Weights of a small transformer language model.
Size: 10 layers, width 192, vocabulary 8192.
Architecture: learned positions, tied embeddings.
Training: 384M tokens, 11728 steps.
Each number is 500 + 25 x the weight over its row's rms, rounded and kept within 0 to 999. Layers, rows and columns count from 0. Numbers have three digits each. The size before them is the row's rms in percent of the matrix's.

# v: layer 5 attention value, 96x192, rms 0.0698, rows 16-31, columns 0-95
# o: layer 5 attention output (transposed), 192x192, rms 0.249, rows 16-31,48-63, columns 0-95
# q: layer 5 attention query, 192x192, rms 0.0952, rows 64-93,96-125, columns 0-95
# k: layer 5 attention key, 96x192, rms 0.0926, rows 32-61, columns 0-95
v16 098:521497525493501511505474509548533506481506499491545462506487491504482481492519470518473479526481531544492503518510486490437489518482438495466479530554536506550464490473493501489576496549487531514469493540470527528510479516520459477479536490508510470463506510500499477519486506509476527528
o16 073:505514514514484487563490444494495536497496505508575542535480504514500459553542476456467496514486492484469497507502483521554514510498509519519508478520512523510466496527438521532506478518501477455499469485500523504537481498508499518480496519478474493547524469495530507510522469481477525517
o48 126:524499529496526479488465523489559485523489510475517505507473514513500502513520536517485465465541499538522514534542510458511482493480494493504503497452525492507552489544493502468515506516494469500452525504500447503509510501514525488469521540510456504484516496499469495468519537521468526506
v17 095:529510497471488508523493462501489477478468465530466525505497481499529481483530547554515527556471508495476508509461508527496536506487502481523496520492540482474485503473464469518458413507542451521514476496477472499543528477502473470536503500504520498510505547484476550496497495508461501506
o17 082:494444484507498488483488483502506503545460472495523483533459496457484487531490469461514535474526489480534520492524504487504521517516534472461430485507453496496461492519516470478513511532521521502497521464500541482493515511484532519470488519503486501488536462488486480498508527481471464520
o49 119:499496505512435516525483470490497512537472512476492485521546555512566460458508500499487476519520513499476479504495491531536504543500508521501511527466521464489451509441473507503466530467501499501503530499464442448465516476498488463514457491526509496484494492502469513528513471492469533534
v18 101:518490495493461516471486525497547486508498475486513488503513499533498485479521539507513492509511494467515464482512486484526519510497527484482526551523474487467531489535559484501485474526484465505474537466490473485515469477506492479547529476527490521488482448529549496529464476532541509444
o18 085:526511507523508505549487497493514552528495491496483474458523526493467488482499523465516496543517480457502505498505471495465493466545535457461516540500468534505532520519497539485434509467517532524479511522484541522448482538495514493517503516534493500435469509468493500467469513532483491498
o50 118:518464533509474510476482548525493487538511487514512473467478485454483496475454564505480463540504480533510503497495542516560474519528489471492473527502465487487458458509489515480475473505475520506496536502477497559506494503496508511507469505485488479523485484534478506528498546491546506532
v19 100:462500475436506496471484493516527514477502512504511545494483520461537539482484488503497502530494534492527505502464520487504483495492518491543510444485473557520513440472504490497480502507461522480474470433494507540542527508508478462492525535477508513539517488486483517488539520515486498471
o19 093:515490484492511485506476508533528498495501479510493511480503518485510498503517509479535512521515470542498489528534462514468468512493560470478458508509514520487480525463508500501503522501483503490493541537467445487496504468493451504472523561546459492490490532517502505490454485498493479510
o51 119:532488486502494512501485530471452499475507469509492495483495530505475540514530478466526540490468487523502533531512503476475532504488452566491472490511460501439488512505489504542506499510432474529447500519525473495472546511493506482492500466502479519473517471473496499503507550484534462510
v20 106:493490481535525442490483507526454520507524497515468496515509480503471505481501566518493523534493493470519504506552526524493515488485448523491515459486502492514516524529546449520504515497473515488515476472451507494504518506496566487519510446522494474496451507470520494518482493486507529532
o20 099:525514511499480485512536523516505536537499480487465494468508502530494507477523498499511480547543508498477539519465478505466463492514481503491487487469490514464509511462485519504482485465550472546481482507507544505482504555485476497506537491489514496494495521519463483489492489547493517538
o52 121:527495510476541503501507516496540492497486495504511456519544502505481472500485541572493500469495528496511490532509500552535523479502447497498499513504469499454511560490497446515528523511522526476509535488502495466499510552506506518502492498499467523487496441484541504491477519504462502502
v21 096:487488480497489523501505522510428492517443494531452491499495507488484485507524532531434501454504501516522509469516526517479473512506512548542495523552481513520490517544500497550505518443515498514529524480525483463543509471502473512500505487521487503486482463487547521472491520530444502506
o21 068:494500483494517479450533535515497498488517526456520493491472482513500463513493502532475502491502486494503482529501502558522473501496457491519479516438490473448503470469478503519511491512505492532523493501527516493530505537511565501504538490459568442512457498502520526468502485446481467483
o53 127:501490497472495525546502438516488462535489521492489466502482519490576496473461489536492497516443491519529528488514490566494502492495541506547523478511452505503500532513476481512511479506472534532462496459524451561530523497497509492493506442464441488489516516530490517512509547494531506492
v22 103:474508500521536500495483517505501510502511504502516493463484503526536471491582477537469514551488502456532466456434471483539524522462507459486530518456521500537490515464481505499493519502499497471462528520474507532519475487473530542500490508524511485540513503505496527447463522462499500491
o22 078:505504507474471487494529515531499512507494493514516539454464491508499510503475466513535508489513469571473526483526507467511446518485518477509494504505537547470473504443525508512562475518487494504483504499495499476464478508543458494481581516502507497511494534532491507486500490500533506575
o54 126:545527485500476477464465483502494484471511478541476492485546484487504448528516531516511496515499515528523454490481512438497494510468519480472535542508516504556513520500521485532501525542510492465482478450477498530532518469470563519459482512510532540516518520527509539520494478483491499499
v23 094:475480476509521487454495513482480495483522507423517525506483481472539451443477508521526508499537504499489537533506497485557449475513521518472509510517520530483543525540506497527503527484474571532508436512466500480505503490523473505506494487547488502497527510505515537512498522496489491533
o23 074:491507492538536471475490448487526459482519494520498498490500503516462489520498492497457478507488479475522450522516514540478502509526508501502493513530421523521524515498500480539460486515479453539524510475501532506530459487491527493508487450480509504480466499483478522554482476524533525468
o55 129:488508503495490513488468478507487571479532513461480550535472510500506497476506527496522540519501528479483518529480490479499498447513511485506542532484501446525554527537485499518504523487503512502488512501488506496515508488552528506494501494485540503530527507545516527492494501532479472559
v24 101:534524531526513483491447493487503542460520526535458527495490505494496524481456484529457486495506487491492544513546482476467464482487531480537516457505506478508463485488459490463463479510508506487471502546464528509486523523478565505544471497490478507506512480533496532488462529482462483487
o24 069:532529484459496505508550509544498491494496512507491522467526488486549498453485514517535500523441471486485506511489523509481460471523456496505520523510494513493558473456526487531523515445482483518519509505499460512444489488517495502506524462530504515472476505507481527484482502541537511547
o56 135:468475486473470520491427487463519480489488502510512487493537464493512540509511478469476547490514501474457527491503482503505469540451526488498487504484518445467554487483485491462516530523502535527500522535470505470491501499490513498533490478494549522499501460520494477542488501514439474490
v25 095:495559548469477554534482499527494461487533504522498465511497504466507566465516451519525548513508519520516496492496549532486512510534506452508459499478511488463509476504484508479497497484510508496525488499503499520504510494476499491462482535494498554498485513478522516546496507457532529507
o25 070:521522505464490531509483528507521531483561528529537513472479481505497490455510461495527470471481529523486486495490519439502490510457513478513531480451534531503496500485511465510542521478494495492486485480523453496474490521458508479547522521494484493509526527541496514467526477483537526520
o57 129:508509494517472491495566523491473524499527518478499514520503487477533539479493488481499471508465497475549501464458521550518499490561533483492494527491550533492532497500452504469517486497502525519521476471501453492538483467515458507516499497560518483512514500489498496577479485499475481498
v26 096:527484469502484523503498470527478480532503523434457474470498529490467542516459477504488538468519471450512524499494518518483495511504532504476528483520552510538449534503485509456534477482488515448484496519527463479527485493507515480540548484509505492514531508521500519436497478505525475538
o26 075:494494534500499510498529492486510522496482465521475530512491473553501496510476546504491478493515482512428476488483477509498508511488488464517532515503515511507512517471487486527499509477517510518490480509483505492484460558512497531498490488524530447468465553521510514515492516554519516516
o58 126:483523510483527513488486439556509477517471486494493468520503500512493474516502518512486493509487492502528508531504460486484486500525488522447492444489478473449508516472498515520557475524524468451490499522540512488494513450510487509549526512483467503524464526524534517499482484523519486513
v27 093:458410543480497526489521483510536470535536440508500542462520476492519493529499480527519483530528476460507520530506471488477525534508465508520527506534474510513481510508466527517478480482486494526506525486471517506514574498450513482546523506491522491471533489514464544531493515484493463486
o27 080:464515468499510512473508512510512468538513455527477471537482514499519528502492552497498488497488489480546495483480532480518525483451502515471529452539471526511471489517503515495478553494499486541505494503506485437520542481527496496488481492501528480502507493458471461518525513528498473508
o59 116:518474487485478511492510485459510550521512512503511500501520471488491508520498496483524495486545537496555484503502485471470534498483512483545494518494462519494560513487502532476518466524463512493516511464509477520524503497492505545492539522519521460467528495538478520497505512512498461536
v28 098:506505446513516483525522479487501515509483497528532466453496496509529500486540455547510484462523523513487467481486484463517502500517526510498518506501477483464446472491494465545511531467507511504506485478532504525508486530444510532496503505492489525475506486520495476458482526551470465496
o28 082:475503500486526506522501506507542507489443509528511512567492446488494514529495536465478491531471512494512505455502517550516511510477474556494502516488514526509538481568509474515541561474459482512479483523520477476504449453504493495517526451482497545502485472457496505520536496492499499473
o60 124:518509551494498531503517489513503509483522509489532510473540487485544509548490470520523478538439507485521490500507476467476509513476484494489512514498475498500490459497509500540479501490478483532500522530468471493522487573439566479519467505496477495491464493534526475517447500452538435458
v29 101:480474497495498489504484518522467468517469520515461513523468533527499518507442507465549468514466463506501498509512507487476524546461495455496466520486514487499503513489494492509536446512496517478469496465495530519481558513487550495545488551506487494526525531510462505501495505489507523480
o29 068:530517508508511501508490467493488481481506522480493476484478509552523481509541473503471501479525478523489477525495489525466512473511461490516482515476471494490531496478478459533474491493499528520518491540509513519494524478506537463484476507504529559511492473481554546512487515448506497551
o61 128:530485521497465483481471507478550522495478499509480481533526503487482480520455545489527477456475535489493511557502487469470504513512496494485478519446494530466510468420516525479514485528489509481554536506507512466513474579471497530535503516521515519487505503508524511503505465489514470490
v30 101:463509508476491505507464532517454520543490500468494515516531510492500563515473487478450526536526479496480524502505487505535507501517497477466489531493533507487539521466490484497506524510484467549450531532488528471533515516488513513578535475496497485529494480508500456471531533494457525470
o30 072:459443527521551491495517505517506485512467515507513518509538458519455491562515499478466465459521537509491500484511524507516518559485519480504479488501524470495500502505530492495471504535511484418503500490496486563540478455486552499529502500499485513516524475490517494471476488530515520521
o62 126:482517484506497516505464537547488506480476515519443466502489490481489537525518501454510545533456535517505507563526491469461525460527492537514477475482515483464484498504516513508500497527496529461491518531491531515444486482511523516464526499537526473521479537494481471527556528467518502526
v31 109:515495485511545444514486480501507492487456503509476515448527489512454520505554477501474475475535473509463495481532465491521500488489494473523444502446490514502508506458518477475492501489517485504481505518531520493543483564485505514498482524508495497491498525519489511458515519484485510527
o31 086:480569509475483521500519490489524460485535508516507532521471519467495512485498501473475487490467501515522477444521526448540534492494520499538555500492489514495496511517547512495503490529516526470480509482507501507500463484523568502510453480519491507523478481515513500517542473508535489514
o63 134:521504504521513474508452502488479467523447503527482413506512519482494503510514510519483495509511549463454503496492480494551452515469484513502528493533478541504452508462477505513488505507518517463471494500489498528497490521500474507519454497492481519514532484485530484496479535503530498486
q64 072:528490515517461515514497490507534540466471520471531461524506510502542482503473514477498484555469478486496523519457469501519493521474536521475538520536527457497514493498462490476483537543526482470555440465507532488479495489463507495509515523524487537503487480501462463531502512512504532462
q96 088:519522574471517544487470482489503515536465484514484477508537501507509533456511506504520501498475466512530451468480547513489486514464487516507452513479465487513492532481514501462539489468522526515486482472492511496553507501522481491461523494511523485481480495493498507496462444511502520493
k32 075:492494526531490500500520511505513505461499521492532472541505499506547499537486490491531489520477490458559518493450504489524487566512515484508512476527494499478537473517468496532481479534464477479513514502441484473501546545506500517467522468506488548510483485526516493534503472470475529477
q65 081:489496446482463502486479499538490518460518495501500475533519436467498523433488540484530493505481539471513493489464488505566468486496487504477508536506525499548524511537466503493494511473517506490504458487489514488478483520497523529545479512506488491579465475517532574514502483508542484485
q97 071:502480501456533508479477519473491442495482508505495493468513501555543526477488477512471463488470493483525481496489475489493512499495494521519476503514452511499537507495481484467482508462530485537512533520503516500454515497538514519544474502473525483471488466486503486464490496512506495474
k33 076:487522499481492540505499554487497487459474520453485467488521435481513527474485521538487502502484526437499488491469476537567490495460489465493445518503511493508519523544499432510497509473512541493505488503523508474509519494535522523551502480470531485537493506514546498488496505444485466493
q66 072:492496514538572541488478530499503509509506540451500461500496481529491482512521504533495461534476503509523512490485456523475471484506472521470520458512544496493508497513487485496495551501532457510519523477486561515559482446482528498521507480503522481513452474475490496472483469485516497486
q98 082:519452489479526486468522435472508485468466495501482470497506452544504485543503480528503501519528541501489496475537461463489542481515536481508541514499546529516519491516513495485485487448527509500527488516510477505520519509491504510493447506446520477495541491497501508505519493524486479467
k34 080:507530493509554504511437512478499494503475528480447473462512514481504533495481504530481490528460531517485509517497466505485492503523501499501551500529504496501527502478519488511513498465523452515525522511478494552535457482511539531498481497493485449511439463513497495503478520493516507461
q67 072:490504512473532489531480530464499488475498542578508491508513488518467517487502539568487484460539474501490495532530518465477501526528489509510474503458502543515494473492500471505493483459465438530518509523513521487490501524499472502476542470500449486461534518513496510496481519488475541487
q99 088:526503485480489494490447472516507480463533506507534477537472492466502506481535547468505530511491504483556528483513508489509559503460554512510505503543457524504480500530527492453509540470492496509528493451507501494500495529501474495508477489495485468571533485527541521491481491496470513507
k35 078:533487488520518515452497492431505503447500510514484471539501500534454529511517542514494457473513505537490468510530541474476497539471538538495459499493477490440490484451490470505506494488473469515501524485534538487516512527532515519490508456502499494472496504496475522520461468502438538487
q68 073:452504470516468487483496520500515467542492487505533497534532505458507457522468487545499438546519468499491530479488506518472522513529507503500489534561513496510482492502502480500547475482534486541462474459524519512513491516551504515547514505522504527472461508497475501521541504505460461469
q100 095:497496505503504469493479508459529494543492496508506502506498511486517526480506503507467491459479514494471472512447514505528486520559495540475494479508516464481457526504502483466506490517506526508489489516450508495442496551524525490575471477511456521482551545504486499452494497466514500484
k36 069:496486529464476527523478519502476499479467459470496492504500440485496505539458503514476472511466472470477505472546512545466526494498484504553488527544539490508485530498462519545533504477532523501514478476490513508482502527540511534523528498513508556521529487494476463502464557476496490429
q69 081:483470493449485477472469550540492463462473500501502488493494531494526531489508474469520502490484515513524517490517479474495516539513517494455509497537552502495493483488513509526533484510535523492498505545531482556444501503488503545473492509514463497515543478535546472470536492442503533457
q101 077:503464545511470477527516477495483498445533492481530503499527515528472512497529480497476495464485500514478527491515473487472547526472560470474531542539542493524484530502478518491469487500460511500489498478502488529504515511492544477492514503512433510506574497521502463471506478473533481472
k37 076:522489475474494501479470481522543482485508490458516491458507541507487532491533470541490488500491426489530479539508498503485496500502493499484503505540527470479487468457494511524490505477511534488509488568520498567481499474479511515461484487494466503539487481524507511455492498479524542479
q70 081:503505496499488514504511503560469496481498513531502488451510562494493475544512473511530490509543510465504520495496519499498461507553529514517519472494486479446463486484527495510473509500506517501534470512486489517476478522457479475504472529515533540494450498504497538524497463511513467529
q102 077:468526495515501531536500458480501483521523496499482543512506498528479471543499467535476519495479536455505522519482525469535476463497513491485487472489461508476457518511492506504496507540483478471504501513487478478493488497504489508508464484504491502519480520506483547502487519523505499521
k38 077:492530540479509552523485532554493490470525528517496515457473502477500507467446478480494514456475489521505508469522492484506496487549536494535488531507466520522470479467541505489478497511513526501539451474503498495462448522508521448457457501487536532495516454488494501489518479515530515528
q71 074:469447484513521516449474512496513499522485500521455455480492530487459485477523475529502493500502514503511471497480498486507491504508572513475517500520540498469461492504474522517550465513527507474470537516513485519490506475516537495496441477519534496519487486522468545481535498512490490465
q103 078:455490507506483494498488509469519497495442508505496511507520501467509492546500497439500518513470468540522486519505522519485507493456509475525503505464487530481518505489504484514542497491491471509520501504475457490519463494497523526519498508553520535525536508501483518496533496503469521529
k39 080:467519515480483497499450502490503507498524513503534481496505531512472499509518463518504468475526517506490516498496508472519481508533538513487503491507516530493463509513473507526524490534531531501496521497495482448505529530487521552490514436528510527504462456497493493486503490479482469489
q72 080:547490529493508470483478552524552509505508529507571477510474488506529471490486529484469463524505461457528504504524523478519548517507519491478494548519506515505504462508547488535556488477510510550504490489478498530479513502467540494499500500504506494451488482459497441533519493480486516457
q104 075:484521512508428517529462524506524540478538541506533529469496469506495505481475515472475490466508483499516556528464489510506504480467469505517508503496515510529508459501488528523526490513506454507525511513533501502507454511415513486493522467502507512542473509467499504486507505502494519501
k40 078:483538511437504512480505514516536491523496513503512464491501468476483470524501475495528521515505435517552509497498509504482551486494509514466551523493482524496507462513532493486488465509504500504475458462522541483467517473448507536515513497501493501457491495520507505519506513483484460472
q73 078:520494521456478505521497524456510503462468530535516543472488461492478532497496478481492561513515511487503492525475474460481523488527464546495512461514521517504473491499507513519531521519458503506437498523551503476444525481476491513534506498508514504505490518496471513484530507488495530453
q105 072:519498524501467483456510457497480546493462528464536454510486400471562496507479519504486515557516532505527493500472500492537510505500464501505485517536481478515494491515514503515494511500521463444494505496452528505528522448496494499466502547486531479487530528498502464539515485487439472501
k41 072:525524511483463518482486523477521474478500505504482573468503466473503474530479471476484526480533502484509499502466477450498523461498487541503515430530502511471503499483520495467510495519502501548450490507519496483467584509454510550489521512502486476492527519504504467491503499476515553458
q74 074:530528520468480468505462526526485515481513514497525522462484457517472507473489550467494531480491525482531447486497489466452531494518510497484491439533487526493512540491501486500507537513474527490536486507526500511503489487529463477489487540491520467521567532493495536481504500527499531481
q106 101:452454498549528468526511557530516481501520486537497532523502479488516494512460516509511509460524517452490497492487495472504488512541541489458486470477538488490489478534509507494518527490506513468512499531503482499451528531493478524525485474487469519462510505516499547448506509484520480512
k42 081:531500514456490535479473551517486511484502493518514476495497506508468506485475507520501508494483508464481495511534465480459505478469443512551516522530523503500520485482512501484496558490520512527490496482539517479483481483507507480512470520507517529492460519458491528487501498518518505464
q75 076:493521491489476483539437484509486480443494535491465533475488487497505503478492500517469469472492490505499485519503497488574509548497516473463527514496513528501495467528499508500485491468498487527487500501505491526461489546534496555539481506477488530503516519537494512469461499510500546497
q107 084:496502500543532488452517458460528498544469482486469479526541516468505515552478497528480500510505514502467464508501525492516517503530455530487497519513519456475487543516437503503466475482504526491497476456508547536457515529505514521493503468511503550485522502444493520501491493502503491517
k43 080:564516509509520481511446469482466460440528507522490520469492495490491492478539502521460496487485526495477507482498478498559505520513532497510536491525497514486531479552468506511520460527488518518505527505486484496435465546453428522525527539495485510499481525527511516470467509488524497465
q76 071:452498517456517504480496543517474506501505515515465484501553462503530542507528493545498501503506547516499498506514517497509519485539496529474445466530471462512507525509470492481491487487484469534498482520517523467470503482500502515506526492503510505506502520496525529469540484492436480517
q108 093:459479471481512456506492531495468517453543483522531480524490505524507487511523537515533550491533514515524475518475466501495486495488498517519449506470444506483509522522511520501462497521486484495489508498532480471536540497523481490523507472458509501559531516490477529504506516487488456503
k44 083:532460485508511496459523505509496504503514515536466455540528453520503502499473485559495525526495514487469514530492503511444487473489443540524448503539521532522502498487491526523481515498526502480501503475503502509461488489466497489489515505505483500514547483480537495497516467531461515515
q77 077:464463460507542533478550524507529527496477473564525515500495510512528544527505463492514489511485558469539496501482471481495517515516469530493514494490502496572494501533491522521500511480534462510509491459505513507483498512463491474476459440481466482505504501480484503535525564495513508496
q109 071:529491507535514485507494502528518514532552445516574491506524489507460502501510465491466459507545492500496515479517449463500490466499487506523519505516486505514497484517540549525470518527517505489489504473517510483545512515435499465476419523454447496541506518516473509510491521476468494496
k45 077:485463477518489489507508523521543508512499528528475532502530487541508462494500498526502482470489502457533484501488522489487509478477466517495534509530510517515517520526502500556489536465534472498489492498506516476463489472436528518480451462480483468513510501467459482497532509498520511511
q78 077:519511555514494532500498512488509516514487484536522477472480502514477511524540482489483499490500512502480444477536498478503504507515537484511475487540462493512459465499488512526454565526521530468457532524507529512527517572515482480482485502496448502458535510507529478486489495480519470481
q110 087:472507490475502443491487515471526503532497493494469511514476504476503468533462497466471539496457457495504447520528522461524503512536479538452519538487488526481471447499487540491462508488500502529517513492496529480483463505492474547485471497497480509464500517506487503500521504511548500489
k46 077:508490494548492550551474513492506533561465535510502483448507511486477505536491531472456548518467503507478510448528480523531452512503517499515526529477502507506519476503499497509475527484517495480507513531498511506504515495523525479510488482486513502465479547528510429497511567492504468460
q79 085:484489505466482516533502544514457489468517528496487521523484502522512480518528521505485492459561486461496493532502505515469535514489509508475514489527539544483500451498474520511511499513496475477534519491514494504503487512477514484510476442494504488505485503474471522557486507549507500457
q111 074:486498529489525490506514546511488480503515527521501519522503539497487518478533516461493526509510515490512439483518521506521519494454507477466524494486494538505487482516542524499513484516500497507521532509497499517510464531454517474478468492495514509579570472490516472492474500499536503479
k47 073:505443466499480575572512542482500480463532524511477517514511516505490485532522532538531521506524476482527515506484492492494485495490474466473509498506532513504536458488477497474501535505469480522536483475491516491543540459505489501518480491464480483500493499501475437505507498476461500497
q80 076:514514478491531488471524464493560482505461518488487533460471483485535486511513467507503527500475461493467503518519473496494519486508528577474501511536525455540503448492451547532482499479497508485516535483504500474509515505526456485491461513563494518479466487478512534535515515475451509514
q112 073:491505479522481480482483465513500454494498456529516534475450525582537531508488519511498518486488551516461478505478484466485517485533509548510485491507489469520485510485463555511496475520515505461536510467524502514532558488498522464504502524494533502489524486502455522529498501458525491527
k48 072:480487513481514439481498505519488522498487513504477527435504454476494469490520463510528491529486476509516469511504534513524567490533491512520537484536511434539487517480476521483476525504492522478538506503497492489491499477517477486522483510525475511455491540468484526520507528452469512503
q81 069:522499493480446501514480478490517565487503548470563489485540483517504521506547469506503496484512548479513520520510514517524516491492493532492503489550551524515445490477553461508511508474493510469436523499530500516475491536522448495508473493490490534449476516488537462470478471478491509464
q113 078:535461497478503512482501440496488524456468516446504492497474491485479516503540447503491488513486481504495507495493492527496504496496513540484529494490520489481442496503447473499524477480496503487519470499512535508532485486501498478548493495529499543544465510463523479510491529512491484509
k49 073:514491517520463481483503444507490538452511554484483497461507480522470486499529486488480499489520501530527507518541538533508542521452509508484508532497544497545459508493529448512507500451475501450502490527514471482490496496476480506487521507465507499501489478503521459479474460499497536499
q82 080:462532483537536507483491499504443503514539488516483533509554499482510496493463459515490499532504543506519479508494517466512526520518513460489461524515513463486492494479448518498474500481499494493491498485527521491444508499472492488527540490489523479476509561519484542519483479504489469517
q114 075:513487470496438500496498479538474484465515521506498476512522452460554528488450539512489519497496491534480466495485490480526486537481494488526520509505525493482524562513480521511467486485470481480518525502519531499518454484519518513511533558488500514517508495530514484527547511444512519478
k50 071:482526506464468502490505510485484512543545511500466515491476459509497481494494496536497521504484496479513471482487558459472523510547493466480479489469501489467510474493443496502460522493510512526525524499511514487477517486430495505545550537512501493429497531507499515533498494519510490457
q83 072:506527487517440503505527479480503504519501501573539468486500498506495476457519505541510530500526451498490444515506451479489522555458531432523487541486492519484498526449504465497500543513477501458484516502444499473532498470512511476506504536510542492499514472519477528495502514471492477459
q115 081:503504488512528467476511491512510476526542505475504471564514526492481476484513449520522516504505503501512478479485495496473511472491493459518523472506467482500520498527548496473476504504516510444521495454534533454552476534494515486531462531523440518549529466487508519495538495517502464484
k51 076:512524470478495506501518488480517488502513539563563466522506501515491516449539534534489492487470476539472507495542478499506529467480462467511526563474501531513486511462502503529472529529523499475491496470459483499517507501504510537489470558518514472500507498552461485518489510479515505449
q84 078:540526501501508500555507500472497488484507489485491482466510471510488511454497467503547492480486521483482508509518502511514511469503501482501509503472539522489481509492511525511488516519461555489504423520473499492499493526479527503501489532485540474576505472484500510488478525499478512447
q116 074:464502483496482523489501459473492511485510522538519503488521448451481469494491529505510483473501538519502463528503500511542505479524526543496529524505555480514509500514552504505499503476476505504465477478540510511466515521518495514520470444464522501465520492486483560490477499486507511524
k52 075:519496543476536495493520499505525494457450467533486500483544483468476521490472500524533479520486471501488487498496487544512495481495513488499526504419539526508495473497496483459496530496474541488510429526496502498525454493478509465533500551468555467544499486502480517467467463516504505495
q85 074:498542522486524466499511481487538448565569519516484493500536488502454474525471493482497496521498493471487505480466448462541534531556478531494522520519490487515490538471502501505530504515520485459520449472508479493496494480472498517506558492503478510467501480508507499505462482531492480494
q117 091:518494513505498502470508496492503545509487477491431504441518469483433518537465471518503489560511455499514484525546466535516491492478526479512536480511483481493506491464511536527445504470515530499524507527506508528506510474472488464462485513488510482450489518463499459492487523534508490480
k53 082:502534503509491499553500514497523512534528509487489520491547511513472516527529470462487514495505500472505533467512467489465494478474527513481520512532481501539533477510484495480490466471481483444496485529472457512494475461441505483490533455486461526491501469505486475496495493495519481530
q86 074:519479437488466494464503481548515497484565497488537476504463491494499477481522501550526533475476518512517490486495468495552518521501518492518504563497476508489475481520512496500476538519534496466512484498516495498555523520483480484510523534495504494496551528494498480492465509452478551488
q118 092:468502484497509456479521567491511483533530535507548518517471498493555477527518505449510523440478535529493502547491561499494501520509451514527491505435522504477513497488484485503546492545472471506473512525510502460469556487485514554490480503536510530443514508504510524515542486467470503513
k54 081:482498494474448500476478465490465506502539476523551463533479490470518473516518521536518486493488464489505537491490507517519526526547492511496512506504485470491509467497529508542484545514500499498479495497493456463555553489536490463487532556484510520482523481496503544475501540465472492486
q87 076:507474442477505537474508474497497525479450488500498495539521491512517518485529480514515510468538553533514483509488515510521540523523517499495524492494513541537481503516451510505491513450551485491527463488538503525480473529506454513487512537461511486465496499474509518500562502496453540461
q119 069:502506499486498531502529487487491531468478480473478501497501500488556549480516490482506494514522485516491555537475512552494508491464511514470497503469535483512477486505474487508513435481469521476520474502543491503508477516533477457523483499506463505462456467535498487512527497527504481488
k55 075:512496482469502505484536497489512481511471475499488490506506525508521493486497526563516466485525512510527514559452529477528493503516528481517548492517516532521460505502497470513514488485564531467471489484519499511495457510463458500512537466459518459482523518498516535486529469475439496498
q88 077:512510523539499524539472530513518529505554516492544486500548504483496558474504515508541480471447520488500531506491488505506504464521530485451498475492504490466503503479530480464511516504477483485506507486483498489463495516531501500524494504524463506527521501510500482423436456518512550526
q120 074:505455472511521501517502543523516473501529512498458467483503547476490490512543485472496516528426444515512546536534540489519470501493514471506510504495508481474526513481524485501512494562467488482511519525480475532529507472535481516506521478536491496530489496481491472499478482524512506521
k56 073:464554494519517491546512556507538522503542516535519517517504526464507526505514502488540504459504535470498494510520504528457490493512512498508485496499506516492519498513520516477500488494464436489496491519470515513442499523522484496499500489511489498534476506496553518436477490522499516530
q89 075:503502540464516518505539526472492492561511522533511499493491511491503475520500452506548522486554538439549462507422522480531477521482517506509488507529476498522483532523507507537516498516461462507483472558512507519490484497491483497494498530525497509475527494537508488527472492494518465476
q121 084:504493515481468479513493515502522493519490498493557458527463527541523483469556474476480500463490523495504521508471510501518525523478469547509491483497520542458532505494489487517485455509491477461493530533513504496487544494502503491502501507520490485503530487528497519490495475476492516498
k57 072:476546519471488507468514492441490503549462499497478499483473512495546515495492458481533489488546506498511471516436526495531512510502493505500490525492510487487544519547451528549502510508494474511512498528513510459484506468486515509457502519530491481444498493508513500511477540477484516514
q90 077:527491506492528486530475484528509506525490483459475511506450507529487491472461498504484505494515496501503508504515521502489488471496522487476471491493449513484499528549525488500475509477478510523504476554484539475530490485521511484517465488516470480484500489466500504510471536528488499476
q122 083:468491500499494510480494468472505500476487505489502490502529512492527473538513524517478503522527447483504453492477517518463490505467498492501512503508484494496508522537496463503479498484487489474545473494464513512529483464492535459489498478447535545469485468499485477517495461505471511493
k58 074:526466503485477473503474473464527510503464499508509475508474512552485475482510533508497509511512463483466495501512503497524515470461527485501505519525484532532507548521511517536503480468483521488523473520468531535522494487542496447526493488471516446486489450491513506526517500549495486466
q91 076:486489474512490515479507513476460519539485489457514519484533447471520429501478508539523528472458540584496461491479533489458496487546532499516496516455468509476556451498486514471532498501520514492529483515472489514528504496501503505544522530517495529520492491466481473488489479523510503537
q123 080:518482486472474503513523510543479481458515503492546465479496475503527492455496528548544506517489542482481506476463446459442484520490484524493468473502474461500509467505515480502526462518532525509485491471519571472510508516500515530465501536489480506565546511512475473500515521512486492486
k59 070:469506463496498502467511498526484484534467492474518491523531471529490479472509509544540537476473535531480482479442524509485521471496518510534481498489485503498500503539500464510472516561501511519486469487485527505505493501455523510526488539478469528586551475472495496506511490516557476503
q92 067:477520467485474453525472530488495539451509484521527464511489474511496488521486503507520527464502510469502488478501481481546479518519469522526497504504503514534446549497537467538478500533500534483490484492511457461493499540507459505504453496500488515508497522539521482478500489510502475508
q124 088:536467475506504469526525495480462473515541479505508467497465513514502517497499514488516541483532495476500484471493526482527478512515522489514493453436477517497449502476505508470521480523506502484485479455500453508555567533499488514489523482495485503528564512515528520485520503456485509527
k60 081:518499496511501473488485510515481541494546501512468462510484488452497506489463458526484501502499525474489485501496524497555513474458475495477503488518491468491430486476523510515460500522509537517536497441490510498540469524467490513487482512492480500512477567490475476487491499547481530527
q93 072:436501511490516496488498524490511494532478526538448500486520475541504463511470504485448500448512525513497456542483475491497532519529488511512475489517505481538534519485486479480512501510467467468532504504530492517457494485461517514548513495489527513467503539461442514476488476518541492490
q125 086:508503536499517496522488458516516480477474493470479523462504500520527531476465517507473499437461477526493489502510496477498540506510445534478518500508511494475459488512491481495515444499513519499491499516488477541470457507461501528498503512523474504439444523476464513487485481536542527480
k61 078:453503509480548492495477510501478473530416515529489513522516492546490460507511471450447519487452484518498498516491478538548510495522538505510447509480479491518526522506482527453524486503484504472541521495465547521483522491516536486531503492509542482465505517467509495460458514501515521493